config = dict(
    n_layer=11,
    d_model=128,
    n_head=2,
    n_kv_head=2,
    head_dim=64,
    d_mlp=320,
    vocab_size=551,
    activation='swiglu',
    norm='rmsnorm',
    norm_place='pre',
    norm_eps=1e-05,
    positions='rope',
    rope_base=10000.0,
    rope_fraction=1.0,
    qk_norm=False,
    attn_scale=0.125,
    bias='none',
    tie_embeddings=False,
    parallel_block=False,
    init='trunc',
    init_std_qkv=0.0167,
    init_std_o=0.0,
    init_std_up=0.0167,
    init_std_down=0.0,
    optimizer='adam_variant',
    lr=0.0017,
    beta1=0.9,
    weight_decay=0.14,
    lr_head=0.00492,
    warmup_steps=357,
    schedule='cos',
    final_lr_fraction=0.0,
    batch_tokens=16384,
    seq_len=512,
    doc_mask=True,
    train_tokens=111800000,
    steps=6824,
    dataset='wikipedia_en',
)
Each number is 500 + 50 x the weight over its row's rms, rounded and kept within 0 to 999. Layers, rows and columns count from 0. Numbers have three digits each. The size before them is the row's rms in percent of the matrix's.

# k: layer 8 attention key, 128x128, rms 0.0587, rows 102-127, columns 0-127
# q: layer 8 attention query, 128x128, rms 0.0604, rows 103-127, columns 0-127
# v: layer 8 attention value, 128x128, rms 0.0742, rows 64-90, columns 0-127
# o: layer 8 attention output (transposed), 128x128, rms 0.08, rows 64-90, columns 0-127
k102 050:485407484430471457471449595506494624505552519420530523537524467441558484506475507477507472511586509465522523395558505563482536530473478556533487553486469506459539479538480501468519498515497491425554390542454524436464444464464455499580610491504611457466494577464460472484465503374464594465555498490429568414523569534568544512526477645462497465488478615536565541539551535544574496537475
q103 048:521494511412448392519538536563481579522511486587514470510447488472543406442424524519494554559419487468630532487486506437493579410533517538514496517579499485472529511588554462398498579412484504404446482529444483519565522469571562439573470482554419405491538471546458485551569492518431536524557492432537496535578509463546515615516471538481495499588458500481435544476506516540433569563465
k103 055:514524553568480586447556430507425374491458497447513586497513478518430427453558495430494526498525487533401569484514490517499544505464480474491511518464496566588565542496410504546526507472544502572544461501535516415472502439420466552435598520536544493506545510412502592580401556497566474460516533529535588518404526514523463432473483462428459489470601509456428494485496526572602522492622
q104 048:397416536508513570467442527443576478526544422398403519503536538536366587534483493456493452467515512535483488517535523475532463549487498490508487532491483507579529447521448539574519422511513579512516459517468489437535437509447539520393580529511624527491448536507480589416384459474527545433395516544448534437470550579447524429495507467472463443429490501482502452523440558486539444414558
k104 059:538482507460502478587465447441460527469495526533543477406586548544568596625495485513503515516453518470514395478490461476552420524500589425462556494531539454473452560404506510475536504553567511563427520479585491550486507606558543533513478482612462608517497480553492400446586488554524446577506462532474434517535424498476471582548541565559519576506488443581556533538525468460424476499471
q105 045:493526524488491533451430465490545348538592522473599433477483513555438633490620514438475458440531446512475494571496567468489498512526441465511548490448521551484473484465488481491494496608465438632501516473531539513464553471466399532429524441427545454498541481475504546340481524528503446519484548570476508446417543526519500480421549478551531428440475505496526447520496537465482375467484
k105 058:465481451381545419552464570411464619510509512486512473443516552565550722547540541517550464532515520460511412455521498491514479565430553423511521520509459426490472455517536485510489455524562524492474434470470459507460548583516518526520473495568447593543475503541505374507558473464463566549473478512501507496581473499536519553576533587535472558516424529517607489526532517433441493515455
q106 045:494510495545547525512434494510554391515498450497568455461440479502480479467620456460440488472481548534496476581490500561439563510500460425531498527510584567498562551420462508506456522590499459646550488431583570440487504485492375612406568487461552421534435494587502563470493525457510481532501477544429412445407496512529545496498529531522501446449473525487560417460502473416508407487499
k106 060:439487465438530430516491561523474606581543524504488478448509487521554570547481562547533440502484468488541431472519538488541503555446528475478523493508522406466475459502570485452507423524503544420455447536489450570414530533593541490595540459598469550516497473563467349488660488477399527542524500551535499485570452483532524558523527588516544540499457472564582547579597494466429484549456
q107 051:568479524433400513397484479522474577399511554541507483616509469477496479496450479543515509579471417485539468405492432453577544418566462554533498506476376427501433494529449440420531573417553453509576494554461442525556520471615574476398500546533504515464533531510477481572519492449493562528552444467540510549500551490577513464467554565502474431543474475465520551463438521593451468478461
k107 061:523443526594501630478497500428476376542538496513546528497487491525443539468529484424509523481536508525411531531540535559495445500541472539510583501444441614514550540525398539524525510472528502582525464492493445373485553489447456581437578479427579540480508517478426499354331523481519479494502544530463495478509544532494437482507542548483517553505496480448396455503509508575512465472590
q108 064:458502535537524418602487533480493527548500435514381485434528520451492351516508480469522504499573497466523518515486550528477443531417557490463527532553644486470578448502488565498564404465542594505473531483442533529443401532490551522621428466502455539578496520497515457512544454542480451439425528496509526510476533506445450556551409439507474610500496485540515528534637437488496566554502
k108 071:460525516379516512506530450570546543458437540539474509647486533468495372527453447481481501526487510519562534514510484499530510496562505538484459484538585475517526526527519516497477534485432461356475541521504562552552464503512529418567419527495405439510482422535545566548524484608545474442500528410526559551457425475493571498440429348461525451457621462523527524448505529454521546484442
q109 077:457426403508548575470511469480473463458537574439561512508523469513490658540536474560439472497482553541430449465500475486543477504545467474486418461427405480534465587464439444501451506528514414508499437487619543472491501511459417511397614514510616552455525486450530562495436520449539536552554550521441440485508427510511516494503519518520568442475567492408524454477393530501536402462533
k109 063:488447480593536502494427539427442489515547486475476527476526526496612647564599501569481491523493554439495446473531429549487462524427521473532551502518410508534465425516578494536581575509565485537428499503495511540452512530605436502467506458519533531511495528506411418411537483462504570548586458575435475505549432565481432568550491612561469548499404515552543524519478554597536479521509
q110 064:459488492530584462549512464531414484626488524513420510430581520422563483567445585505495551473513504524530407456492504535574524475520441475524482486489557451505554498375500511506489465574489500494495448480550580610438416570506534512562545449515485586649497509538517491535567535584475507476522515472485539405426425541549485571492539451494562514542475526513530431477560509359502452543500
k110 072:442504532363544509568532413596525514434465535492454452581586491440478397496475475516499517521543500553518489559472512521520526465520497447513430493575579430531537485511545537475450529483479535430470534496489576610472493541492560461581455510513420480550501458511635568555543497579501449411467527458561502542451466475538552500475438396453532509438633459547559506466475520420547548545458
q111 089:492489547561563510561539502527452514519493455523423460520456464426521342519437562471564543481566494498564484496561508543549538547469521536559530518493564440446552443485517480578450479452425528432459540567498467532484509522560571423635537511540420468594468539560541522593582466547467561471482410420565505497541464448628510473526503465471472584517411538525529479513552430441488507524453
k111 089:505537537450485470554567465546458559538435518560468488545463491461457302492472455458531508487476465589552534455498536452477476529586466533498534462481593464458533511444442467446465425527439534438486513576497476512526484478480585526595465478462448381510490445582506509535549453637474428449439557467558548512550534451545588509492537385464516595456584461510494486467531492524464535460488
q112 091:459516477407566508554486482562512528602483498502395487446650536391574434572465537524532568526471546460503505435500521507526481472490447462544428520497640457478535521454482548596489453460506555401426490461491505517500426565447537479508571453479442539617466553498550475591557503543501527461480510481477583432480481461534465593463516399511505516512541555559511531482541494423526455566502
k112 077:530475510478495492426504539571524478487582483487574552579554427504541441490439526477458493496536504478465545610462532506626471477484507504477458519522547523572380473540544570492524641458477496544458503491519509542594396477525536500567438506464410433470503497473507461457474597424517504554537496476469537516476380534451348424538505445458503433585503493458566544420485579489528510517462
q113 116:525529518546471443474522554458419600485459441539443525567516502534475479487424478527586562447551481484570467551502459576499604550477581468447522492545477476493525415540607556441494486514445491443467563530472528521432500528489613439586418556605333497540491446520531457565568471535468451479475487487603531528506470500556513464558442527452455557518491495537535435476592451529500551517433
k113 098:457472404634516476429454586501511461535559478516601530458485510549562616471525567568548502502516468434465457498515463504547532476414521464486498560466388531507462486532523488566512515474520492572476452478554437482495545487530428502388549474538543512484518572472475473512461546360488580586559497484441494458486501528492421513488478606558478390584398571469545485529452483454500444508441
q114 133:485495537478435561534485495513548515430484459500470497477303480500411543496546405491465492551540545478491516527539478408395414490479570605477570508485523507513512601538455422546578505417553550501544489486510529518619429494583466521512491530506609614439546467460435548427448478546569491476533464504510516522469522477547425496491574484521477507419506436480460519576443473532511509440514
k114 105:524526475593412493419419561492480443471533464473546544469451528532571629468548537491511455559455536426581479578502437554434507506448574503502520503485414537513473517552559496501599444477572456512513536496510534467444483468541390465461523514581464563446508544481446457439473569405546474614461413502429513454458515531403421502541498630533504455523413526481500510516494486532544428501537
q115 098:521505492507528512555459512554496494583477462589497501539407494472524389524437526505613554457548463528510488482559505571538456503591542457441445531466539471496554527424536469550516476524537572455560552512497506631522483570545541468579512480582469567561499552517592580591520475469464483466538450494506513521565551483591556539585539482512429508582518604589584463478609490519524483591518
k115 113:467457544455452459545604461535477475500489518510442454532421551394458373486434448388477471475558488598458538482579537446456463478537493525464481453548580451381454456351442475481424505480461557520581488498455508500533463522473546521561512594462531494573502479545530539586556458567498495446509505477560420580531568465560503516406425420501523539514484524535501503526547477483452548481493
q116 133:498495506491477488486465537542531549489536449540456453454491463437478424505544439479492540614406530461467582537625502527466528454419421475475568568551584534515570500531472552555499486395494595463464539516490435418544502608552485502585495382510475409495496530514611472468552455461469467535472448421596511492440522477517548486465525421560547588452496490573468541494455441498528515569455
k116 126:533546437559523470525508488482499521540512550446514551402512532488418414519484483447542614479502562452496518448509470480452562450553471504573561499490553586439552474586419499568502360532447529483402587485586495471510521558463505455480511502466584455451535487474458491514536515471445535474450530483481457534519635535484570603498550447492481573408483516489443480515444387503378487511567
q117 114:534546426506529571463555498414428476550438459445471477558460439500532521544447465479525470488447588520512514475587600508517490631462413460572524543467485509516525441465462442533530609413410498509580455525496464500531503389559423492411516464491526525516492490626448426483548507473551518476364482504513441518486443529496491489496565549544542468549508492538459526504370577455436500479509
k117 107:536543482522554501493477558486437426508531413566583450433516455479469493505388548465511457537546442545607531398535471625537553491511567531421559470506588435493446458456548548627493569449516477522480444469480486569586419458462526436505468532498515498535493476479436437469515477477459622429530550545584435477425474464537456549442544492534466417476597538477546476499502500494489557497530
q118 140:539513527570521519426511454444517416437439622379484395532522539418378490464440522511557488488460524477476538453509467562470464525520390429493572471492509506517427505489569452502470513427462517453501457513374502494472597494538564526442480539543435481466445521511443555463452533535523534450537488460500476493435482545554541510487448457582501535628543510513445420481502527608400551529477
k118 131:475493496491513573449436502409448409500491505513538432451573478560500502486511531441511432527447490535456483540534521570477553477526429534429445511485485485443512545562582497612477575457550543372607472461441479491527506436446427490418518609503465503507487501550454413467508543618439431483513514507576551426535644491518520531471507590512483575533482511460421499446477471562440474473560
q119 135:478536483512490539478485528546481524505544491470580463520496430533493557559521601482586517487460553466532553521531494531560492450433519449549595485507409496489506454528530420510557613388510548500539471471487469428571612590489525471463570458475566546450503512521511523501491483546464460587420456487492407545665534475542486545476500513470418503414538546563511534442457413492591555451604
k119 132:503542503501444572404538510525512490473536518467534597605505504419462498447481581415515522476570489481474542578535514402518531426371511499510636491548547528434433407527546515508533646435488577607518499466459501483617474529527494480566564513513503499402489483503456460507509474486490469580482441520539405440519494556516473490570488502521475510451486562479483531523503526554588433493572
q120 138:572511395522473527462501569520475464422542515522482471578522540411440489513501472475470580501554499533405581543458560542373502473476470506484516451583557540498483577439484496625558516502593634544451520500497490585435405586501472479503546504589512496530483484486538404499501532495485414497518505498489565580412517535433409483482531455496535491544491526476594501477522512557532575600521
k120 125:565522449503517455464514432532563461485435531486471463482481541476521521538492424461479495390576519392497520570524534495524511511520479501500469451497490518516581557371511526507464476406467451452451539542499448532419522566541522514533632466537490568504525474506507488606510472474500483514481574476450388515542576470368488431420420482534480671528512488515537521551503568578559522585553
q121 142:540456532561522471389592529482540503439459585509443588457449477485470546572542447519557471607482464461424506469457547605508468464539528474526436507493484500457535518539510503481528514533508549431471442366449442465476486459533517418483512509545486479463499459513612542508487433491402559486459410468384558521599563542412550508515433404541554446487465478547527582464549492494480478511593
k121 144:428463509511531453473500469471479525512507539536526560346510556491465444481517465520521441534460527494426490624442516498493485511558491498468376488380477443433525412629464527447516610435532500527479512495548534497509507526558499517535509602447427502466506488512490457376442546359474503501532550427554487495520530473434525474468506550563491412440577526441492512515414513488473540414544
q122 143:540504440521630484438502529488501511491547523498563476510515446467520539539480418487556392566497514588475560491530529501597559482588483413505472548524497490528518473529497507404485380423430538445505514616529528441517504516483455517560506571461563520577565530419552648544496425467522510494573522604479406450421473532553445512537496509468493529527522526402487484577455462574485531481502
k122 135:605459439582517545503421484551531498502590477490533441538567423419504547561451465439579470548477502521429488507558478438532538476539472513544421541480519494620532491511562492511445419466480508452437521544517486438484520538576460502544385578532530519537570518466523515475468532620465572545542449539495533605459549560592399472576411469559537468548490564538457502451488572531457462510533
q123 139:577336406472410475431496514546501481483506513477540555474533475554519509533393487555487516557406555442443450383535479520463492491518490561548579496482446508457448550388547458528483458466524493430549498546473558477445451546467517524470524535448479573490533569429531560458499522482424504537504456395481570490553426464460474500426592538447587395513560522469474457460403480502497521545494
k123 137:570474375515481480471565521475495498507543457482448554550513476579614472466473480513466463478528524518407472423537512412485515458567526535525533515481488490492485458391517497423512514448485589434487492466467498436574499529492469528590540496529443493458553579477535552586554475501518465550497426383497687471587490483453495507410475553575472565549524522512546545524469635492544493441469
q124 150:549555399431491510462478415502511510518578414483540506509493488469486562524493534479536472521484547563490503408441472492481468504546451485468421568506405588510524468551457571468453488579500382540499593503473505471465556477528470573408443470492521484429421562475429352502427528387567431499509521516558516526516522549467559536434532493522538487580533473581472533552514560612523460477588
k124 132:545537461501558511452521505508468480501570397558634599548471550480474560535517511568529546547499468571527506502583477584539511532502513500443469500530483532481515465486535578563514553562559512469486541477485482513411440563485582545479446431547467428439461575521408437496452518426521427502478551466572498588517549457482468567478455447374482407626412559494448463464451510526442496544445
q125 137:471489477475472416430612559437508523555525527527543512483495579510534523504574539535480510458526474535542558541576382581549461508589515406402495469605514468579475516493501498535452495539593500539428448505449459497520586409509485519567424435471446486460482423455628500529539527595447514559477402585477491508514470462488479426445521597470537546491471499535474523510523507590524457549441
k125 139:404543472536495397457524556463524550560447605488500585542543542478416498458568509465494519461500497519506549521642534531423514599600489507510403518521447565472415558518521459489524528491538442668484502479580528506533481444569591538472340524501502484474514466519568493495457586534543560490520411555521508537594484463482479493547495527491496580520484469498455528523492471525476504561496
q126 149:512588484512376504450535495455524405528581432527529508419528518478516486460501519548500485485467467516405450483492553510577389553487551484548490550402446439489498513501460413527364464533583562534533453474465573513570496584441475433486464489475505475517562509518592475440459458481492475498458562495496456483464494528427575528537494482429501540528488565385407542397537603457539543557448
k126 145:460588389572399436506481445498521393567485414494398465487495424571488498454483507531457477478457489496512486547456524530466504499496463537421512537423480456554470454523516465590480552554473594572470498547561501456571524538519579516458401432459531482504498442479573470368525535467563397516511519491568409448435463518579500509455472504444466618520563484453540474500486576526446494486454
q127 137:431577433513564459609566488485509493466498498554447478477623477420487556539562557534563563471538483530558555503476430423455544545505449545603549504458438369541514510543551449488441545531473628462444481508502495436510484507578575427507490596513394438507437533478478440489493490456545501563546509471427532470518546445544434475443446512455526521508448414490578527489536481479526587458515
k127 144:547488555512448496498521554521491559475368524483411491491596563474499486496526415441536588528514420411508524576493528399493508489507468550466662510578499470530490570493533545607479568502455518462554546488529529430416475463515520454564445547554428498522475528459439458420576416465523535474545527442412511455538533479530490514453501503458564459484409443471455538447520574551391482511499
v64 092:528456501473484549539441437536480490556493423607492454432474512456506459481550462535578551519419544572448557462521531508468469492532451557536469547433463586568493581475426529562416500456524597545505549463442510526550450569572537472499488486515505452457663542489483549516469453465457500453520437553571518455482545487440583467548502488457455416416452524520541640499556554396496448509543
o64 096:506468523525506453466520531454471487475547496504463550570482649505531536507545606399472520450497433473602545549501526463465484526485492546366489478473525504560504505490523514549536454514523563589479523523476475505509470437475490471455523455485447371468504450542459404443511452535454444569472468431539470568521461407507476505483438571486619493457510501373477470520529388495584628434515
v65 112:496521440509534448455552449387445551475428460464500548497358460438547486388483514527452550564514485533446560470453473519558520534556369507526480571503566466553501439509540508517530553544489546432530516523491520525469518467513504476504474479581495482480458494465496444436529478507500467464478395604390449481522481493504426458460493407540532455551568557609526526595509520526474336476566
o65 111:450453562525604479523475555537546526515482494479599516431586593487528373449450474490515597455492438472461518509467548563517504418459561505475485579514500490507509494448508591445456568534499486531415464448436408462436527492526575558539553515584525546424513572505519504531611452541492471484480539464532579409552479517579487508493452556485433538501616501556497441425423434551511559474501
v66 111:574534548585515597453455373533498508520546505500443481493464469467428519510434465541593565627544555484544554563537570443454431508475526471493484646497529386485495494527482441457487471561507538534500538566482408545522509485501529477455538485486489495534508609435501575530510520422548505456479504511561527518562487428539526516452559525553500521535461396478547643504474414594499505474501
o66 116:481542478465544555522420598465414493597499646420634453462505457522460542479603557509499560448541517489546491531565429449454468477551422575480529474497448477548508544495493487528560522420452467524503437487443537455515437568431495511551531567526479549542578552482421456530464420566475505568574564542493529563453496553506506477504571486510469492468633513442499471537568510478521541559437
v67 110:553447494475466472499471577448576518515493455412515582495542503557458483484440449535514466579482523473539437579527502544486468557430466371489474439458528566515455448427562483542472468478479481516530561466615547460493579460423502589540514568491519554450482543539516559481508422558485575554466577459483526451551475471461465522489372523409445555571597411454543425582506539541484431460525
o67 114:435523541534593504488491356503504497511539539532529435569452497535576549592553413508587528514492476471440461449481554465558522535564577524498535451517474461445506437594580517511545528454543456421529407530423530509468519553488550457437487514480526516629420574482399466488528506553536552426532429503446510478509469488515492527511480392519434518527402506584487586472470429436556462543519
v68 090:516559517480398561446539452506491529531459469527482572527488415546456477404483492528519439492501577410497448427532582479457562551534520586487447614466446507460498478528500550542541474512450466500534578450543458551480479451578550622482533501469553472591592514533401524543482467509469513525480488536439428562491450425517421477519516527541489478402462612382409506455463474430558502527534
o68 098:450499527527483520466429480412507550500469501422547542532500447470429543507498571406491574435447561583586500488488530504462511469465473551438507463470504497521495500544458386557389496548417578523556436482432444438529546511487482580425515465462421550457386563587527535493457516459447625502495493407616510506541490502510502505413487449526402425497454575432509444493495551532472493494499
v69 122:485475484512494548580508445549526462430533461497454485550481536378468503507521552551554476461519555482585469483570527465592523597520519357643562521468504546454537525495515568498452459495507510499566576473475550468547508457485538448465522559507440465453535484462590485399553536465532427486561491393580489479529436519485420509460497540453518494520553527490468650612466528508408548504505
o69 129:491484545489501523567534543565448461470474548457543459527545531483390452417469498514543442536536465480470515463470541492447479544554572522462467378424433347583520538507474502498569504481445449470457444539585486483504545506500518539464432460581552451625550541477430540398435541473532419549422524444467513565476628414474565526536462542529463565472519475468500544473521432515443516557494
v70 111:519571499563556461339467572454572555595508587534497443531552492515531482560523515557505572589558497536535450512464420492506414451489475409365502574483566509422447487552381500507442498495544485521467552547550460445447494454414437475563543476461547544519529569417513465592520492512526475501438503527581477543516521455488492407462465480588514493522444499475487472534467486554553554473462
o70 116:514470495512467523453402505520500554525472531415448422488455458557572508468506453524504528459505485467514429493536482526559587470491501522458514543603532495471520576487578368503459552443516415404532540450521563503606463661487575395506449548550446584464503462494444500467503396548554574506507554585481500509469445506446534469515513491524487497427479472498438341506496470498528440517488
v71 104:469417510513467413471579435485513550425568445543442499500607487519484506532494624504417435404585474393514481411403504531492506560505557614476502524619539495516502493507525573503602465460490517474498473490555477467421538432561464542474427472469467444500494493543527508508528550520409391562475519549595496533434520468551466498455490517505606456457521512466457480534493455538534533519585
o71 106:524558525574489573501528497483594508465471572444525514449455524538541616461478464528470425537501467533429554491623456512499528533455476426465493591400611523466491493461470471494454487547488465513516504514586428470520465536535565598490518603442452494493423506496600550493464614415503522497434509461559541475421526487526501431470550519480382521473426475498527466427500552453406542565446
v72 114:512549513505603527442558456493462488560527522468508360564484579486471481465483534547480518589493607524422544435446494512440580530511423548393494387494550486536519445548463529460632472474466455489584578495562480481477487439512557503500555586607515448491512591514506501479457485451549480511517499552556500415492391514574493487465496511476541489499463519494513622609514476547479493479439
o72 119:476414470480519578429500575442496419452539545546535550516523533529493551392543434541548499414491591449533550522481535391458505456465549465517440571521495450551542526486512396560474523466469535478390442502450482537509487540486602489531479539324565474543533569448517486555613443540442481513459577525560521446439563469465414471538467540561453519457466484530506451463472500516446481521469
v73 099:523480514538519511525620465585528546466476576508479590560506573543511523587476446484493478439541504499565492501527536495516480450544528464441420543569485373450505502522552567542558462547483632512491453601563467563462527501584478495488517503467472498557434515490490579485531567486502485522512439515436451454414503507455471520470504564571581510398456545633509529387465451464456610545534
o73 100:461465425491494554526495500484539446503481525407471480423538429437448497402499567450465455527393492537393477476517414507466391524478502471581526533520544617584512485414449499527533398555405445549474499475525566474535479551469572577579515446526480565527510500537555467500499503491501524483536613429537491564554520521509579497402517446475451576535518492495524477597522575441537579458480
v74 122:430460484581497469504421388461465475604427401502510464570426468500476498443529522477438580587530515449493489422421443466591490535514497567551520582404480528402457521501509496532476506541494510477567593441453418490502510458519527426472473499509533509519491470496535433513451441496546506505483501457525541417569535431492472407520544474525576511535546605630476541492528543556473416600499
o74 122:570489568462546414618445596467494633490542469498604551482568568497443437469508569426521480483433488507548515545506525433572507495513548425490494473451444483516466480487514468518417496475516518446425493440610507477444507495528544475456517494539499649445465514531391506453522482465508446526481431578514536478446464459543522468420457551558424449477613509507546410500435439545477487531500
v75 104:492540475501486531608458387566520529415440534476463480544469558491453507528475527520537514411467544457549527533503431509494455498557564585540467456530541531475505427474553460533487429428517472513472431423461464546497498459480419556488546538486463501416406508389472428491486522454421475522577484470668547537395472573546500485516477555534522518453485452514591377440493460561442505486436
o75 115:488527542489506463430470493449533460516458529500509547423547467495499556541525436570456409563570483549538515519470362511471530495472457509563515434470477527539508620434455523534492410595455466472476541549534520541478446581556518469485558517508615587542562527504421458437480538525472392527511549432498454472479400455516509470568521488437472524491379441446508645472487552571448487551495
v76 117:481471499499479483510483499511519584484508432545544552547498423502496522452591521450470540539487418500453489461392437519567408479482590521519416461510477497468512434486595430568422420483546622437452470508555519526449491489431449503506565504444538559485506495542589528528475498539411504574548395463519496443499609438443477525541484475437572494478472378468521554495490503506456463615608
o76 118:538565424527497496538519415501532492558473485508510444450510568526521624571513593459381443533442416538620489558567530527520487447496568424469564515373532548498539466496528499485583563541497457492492474464509513460415501474497468462516409553554534569505380442450432458477552557506516507464486561464440562496509403478557560472492468492514508591484483505533509490548399521413477514489581
v77 111:540515515425436504561495566593510566524453511478473421474423543456460474474480521499529522479464561553494518487495486491473467445617441456421528556533545531525524605504501468531499587491443570484476450534441513502510475562546470506455520441505435484520466393459442454441511513470518446447535421544401446554555597601476512526456505544514424458466479628577541477423407543408555484437412
o77 116:462510506498551400502516493434465453470466519490433570504583531474421368437438406515479492469561514471509458496539447536440481473415526581503448514546571583588518430444493546471499481577432485493516456433506474520541525491509450543484560403561524434437666468535518528478479477465530570491427515491513469500527458486565485529432461541472618439521556471456488456540540465581578496398494
v78 094:456521485480510487503481619437435491574502468444487520512486426571523531510389468440441424528473497479494511513491573496417543564471587392519498568576455500429487524530513474488547519510506536498585456421628516401439549487494552496502502491419495485621502533546464462499478501543482473524589519548475495562460479391434426519422456426484494529466539501542513516438410482473553525647522
o78 105:564476463559477492510534432510608487442542523516463524508505494479531477504452571402497507415477505603433516472591518461498612464454427542552536496492453548482443442556557509479514546497452544410532492510434517474488568448419529533537474493603439480478494585531462631511495404460499546498454504498487562496500535517545521514450613515488381462551424542537587470579501585433522515544596
v79 098:491597561569506536380581433397536490545535437535429568485535443402537517533530463502552470575610470458545368533456504473516622472499438555562472546514526519441471528540391469531505457584508489548529500519431479591470449434541475546471501483560546523494488455517515478481551512552482440528532504535530481667495474541493481549516566493540544511501568469425444554491456528481487503487454
o79 108:443529520498500499526529523529485492526414468399649479449523474556434411471452539464453608471526510507467501457494551474578523549459466557449529384499561417489370510456507526427428455543521462597522521417520545468528421507475494530541480550487453456448426497511507525574442483504564572570503557423494493469443533498408527394529476528496458456485478498471458467560434567524405422529486
v80 103:487427453520503513554539466493562523459503601499493443459569636599521497479580514496393429469567566497538495491521471561555434463424579573378441482406558553527520583493452514450568515588479453544462560522599478453526536473448488504535471522506548568471543432505477462602506433551472539460439520509522567491462513467514559474525459500562534512480455597478423409521435512520515479508467
o80 106:466549545545424449426436543478509593483489487546442519542543437505479585414438409491506507582428491510441488548459461554472473454545521456565570532550503488442492497580523461503368523485602468432530515562547606532536481569454484424387480475442421509534452505462535457526541565454457485458437476501545456475455433503478435435481460425468471448464457505523495408481551431400492532463434
v81 096:497563585461421567540426457512466506352439445441495492426487497539438505397435444510571496517503537499482476518512594540520448573486513473604519476533562547606539481482479553401567521466446562545500464499551479521554532527494574592485438482553486456460590475561548584460559468481482567464497454488547502524534465467456587568499558511528521518522488500485464519458519574549382390525466
o81 105:478499528531575482437526539516467492590556545565562492536528501519457465454508452523468476516581490492498521496471502522460525465495508543480482420407433503506346409482475503487537486480547494623559482573407495466431532423528477453487580498463502390487480580443427408493508605535496461348552468456504522515561577576531442488439475513511437453510484485410520513535604556476493579505507
v82 110:593513570464472478500551525542525457496514542457516517438582486481468435476432587529526584494529530578457428503531408517480529581459456524485488555512519575466487460481572530480431598508524430516326512600568557583486553548532467483512449488642474469449564498512455578492461539483528553446527473449504456464579534544501496438531523502539451475590524413438503529518596489464484569463469
o82 110:482457439528537518547504384597401523596479559531492420437458461542500455508515410605560485532550427493532452488419530451534397519460507504495499549466540576518545538405510449502422465505549550573593442527488492452541509417501555488508573478463591452492449489462516489440495450511474542524515504534455505521474556472517534556572509463486646515431564520497416462462526487571541528482388
v83 103:512429510557497492503476515455498538491540529466495445463452530502499514522523441428581515557527379530513619542468572477548532391565482461565503577507494457532560493501484497581444444498577527497568480599538502507480467510460510439478488436305510495437379500370628496564493475499478461553488437478494492430473499472485520462480565492582455518524480483563558590498436459508484473508531
o83 107:482599454450535513469483532428486506477514545421477461508481530484597483429465573519376516457484529465513527489505413571522408504506579498511551563479441491519494450524496571517632539508541444475476617464513547536547491491514537525557451526673482510456519499481451457523507396454582432560475574518465571491514494552480453564489484447500506515428604560497465615565471463519482523574496
v84 098:464427498421628468545458523463506493444492514487504520479475551563462491492461494470448460414455431556546503535507509538554515514569451459379499485491525590549534588512477478444606523495468546462585548564588514400543511482435445499504522532462550471477477470531451554497583491509564482489460440601421432435496450545476457548509482458531546505439468578559450512464393580430516645499484
o84 102:453473448551497457542489536515546469460557486572439525569523441481538541377424527441440506523501499520381574450490473526436410405439591538572478553617440534410569401509486485504485557526473512458479455431425513521550455522556585535447481451508425425505568524496514455438556588483561539509405532491477502495559548488421500485502446536513511465509456463498492375474537520489527511453560
v85 102:511551533451469498540471578491449439387531512446484477465515436461442497546485563406411374535476376460491443478497508501480427559441545476455536598528503578414498504530516526536537615547509431515489457462527526437504585516475535422462476449549487491506520542485510514473437497552494492487466542377458529594515504577479454503483430455605481577583497375462510535459495507490489594497507
o85 109:526459464595498493452567511661486620485477544480543491509483389539505538553422487515494495503545473538482419536556462481517418517463415483519539515450469580448410431533529506448527498492528534481597457464542509517500512425474445497502419472601495474446536564458476584446535530489483528540511519588466511517486572580539567509552604546496503485445421517561530566498584433585475410554470
v86 107:474503444559452520489519539549430495490467493542510472494564500486409523613514519535572504473488515539479520521555490495350434390522546431526466454451462470524510622489511562484554495480521535548522415467375482412591524540480540465515458453444535480558471621484473524498508580479557552452530513433562543530502569493488555421589528416453520509480475487511556610396486529515569555537539
o86 111:548479504424526503507526573545480479470550473497411540493450489468527483512512577470552395493476442495595469573543524471412545567529412531414610441523535594488444449556404540516585591483421578517475581516552472582498503499503482480461516498475435482466641471524482510450421445570463412547540551497465483514512527529418505478505550455554545463543444463540501460520576524394521504493435
v87 108:482559514409523529454538535547507502440494502472545564499458462557592487473514419493424560479562438526462452502571590483469510478484529507461507461526580358578526515544449483491507460453519444545547548578510471490483525484468510491521501523411535492512557578542519440528560527501514488506422528529380555521458452496569476570457517565504406504482433551422336425610470489493445473383518
o87 110:494527567461417561420381457528502519525516534494503498485473461487486570416569464546467541513507597445424540455461498597493482486593486570490491509535368450462489519591498467515472611481525470499493428508456448438492473519517489516605486519489467431467470440537630509566540565534458551347468452480571461578528534591470479526452503518539493520585468530541476506511450495482527398462503
v88 102:496493499447490483556460510431472499539573490506513504560451525438479500515421530546504501543455671438502504505499671496425522579567457434472502503459459529459445582486448565522502487516566488515578613429504527406472506422552510526487502562506515532429507554472464520469558335517452494493542509520485464482581471531516413502499408513406431487499526457450594511529436497489525558506485
o88 111:459487563514566509442467435463542470469514476427463500577469524577543521479412504392588530484519499471531505481490565417537534475485567617464481443499408433482548456504587479514569490499488534469429406460428490494548492507375524568461509481446519503573572611551496548439500518486486478641453490547512467491459435404498474561483542532497441486447483468541465573471556430426493456575557
v89 105:564491538569554552483421446492476479523471431445521537530555494491400484488472450527469475498462376464493499488415430510535492582457482453500455400510497536459454462479453364532515503463551546479514524489534426465537489539440423369454464482576539476432565505478615531548453563537493545572405588452530518412512529463499556486521504460559536515553417411478522521480525548517447621501496
o89 109:486491458513522444450547525585447592517552511649566478480496466592551582605511617504465508532594555509510590509579493474557400522560540415541509531463509559518545484525507491496609426448510484501491513515517483503512479539514630401514466605456473577515528465495377447420512530506533500535521455536510521548502547541450528467538535478463501520464460476506447447495482482500495367516507
v90 117:458499505490601549553485507496518582368508445508510439550473501539507525406500438426541480496454483470546601590503438496480499465522525467548516540546499535493492420488523366453547402578473522490564514459569434492509518480483577580462503590356507489477455482493609500511520509519449550523622622492449484461525516508473489539436496531411454532498529499565556524486435458501567475553549
o90 120:492557462462479468451536460396542414484522539504577551542466479494519575553446541540503483460533501512354535482553423500410486540457549485562520432406422491500528453490528542572562548490498471414517431504426574426452574543504449456464438531506520511524539576520433520625420480552525424530457459518433535383533480557524571505437455463487458520531533490538522491502427567530467581494573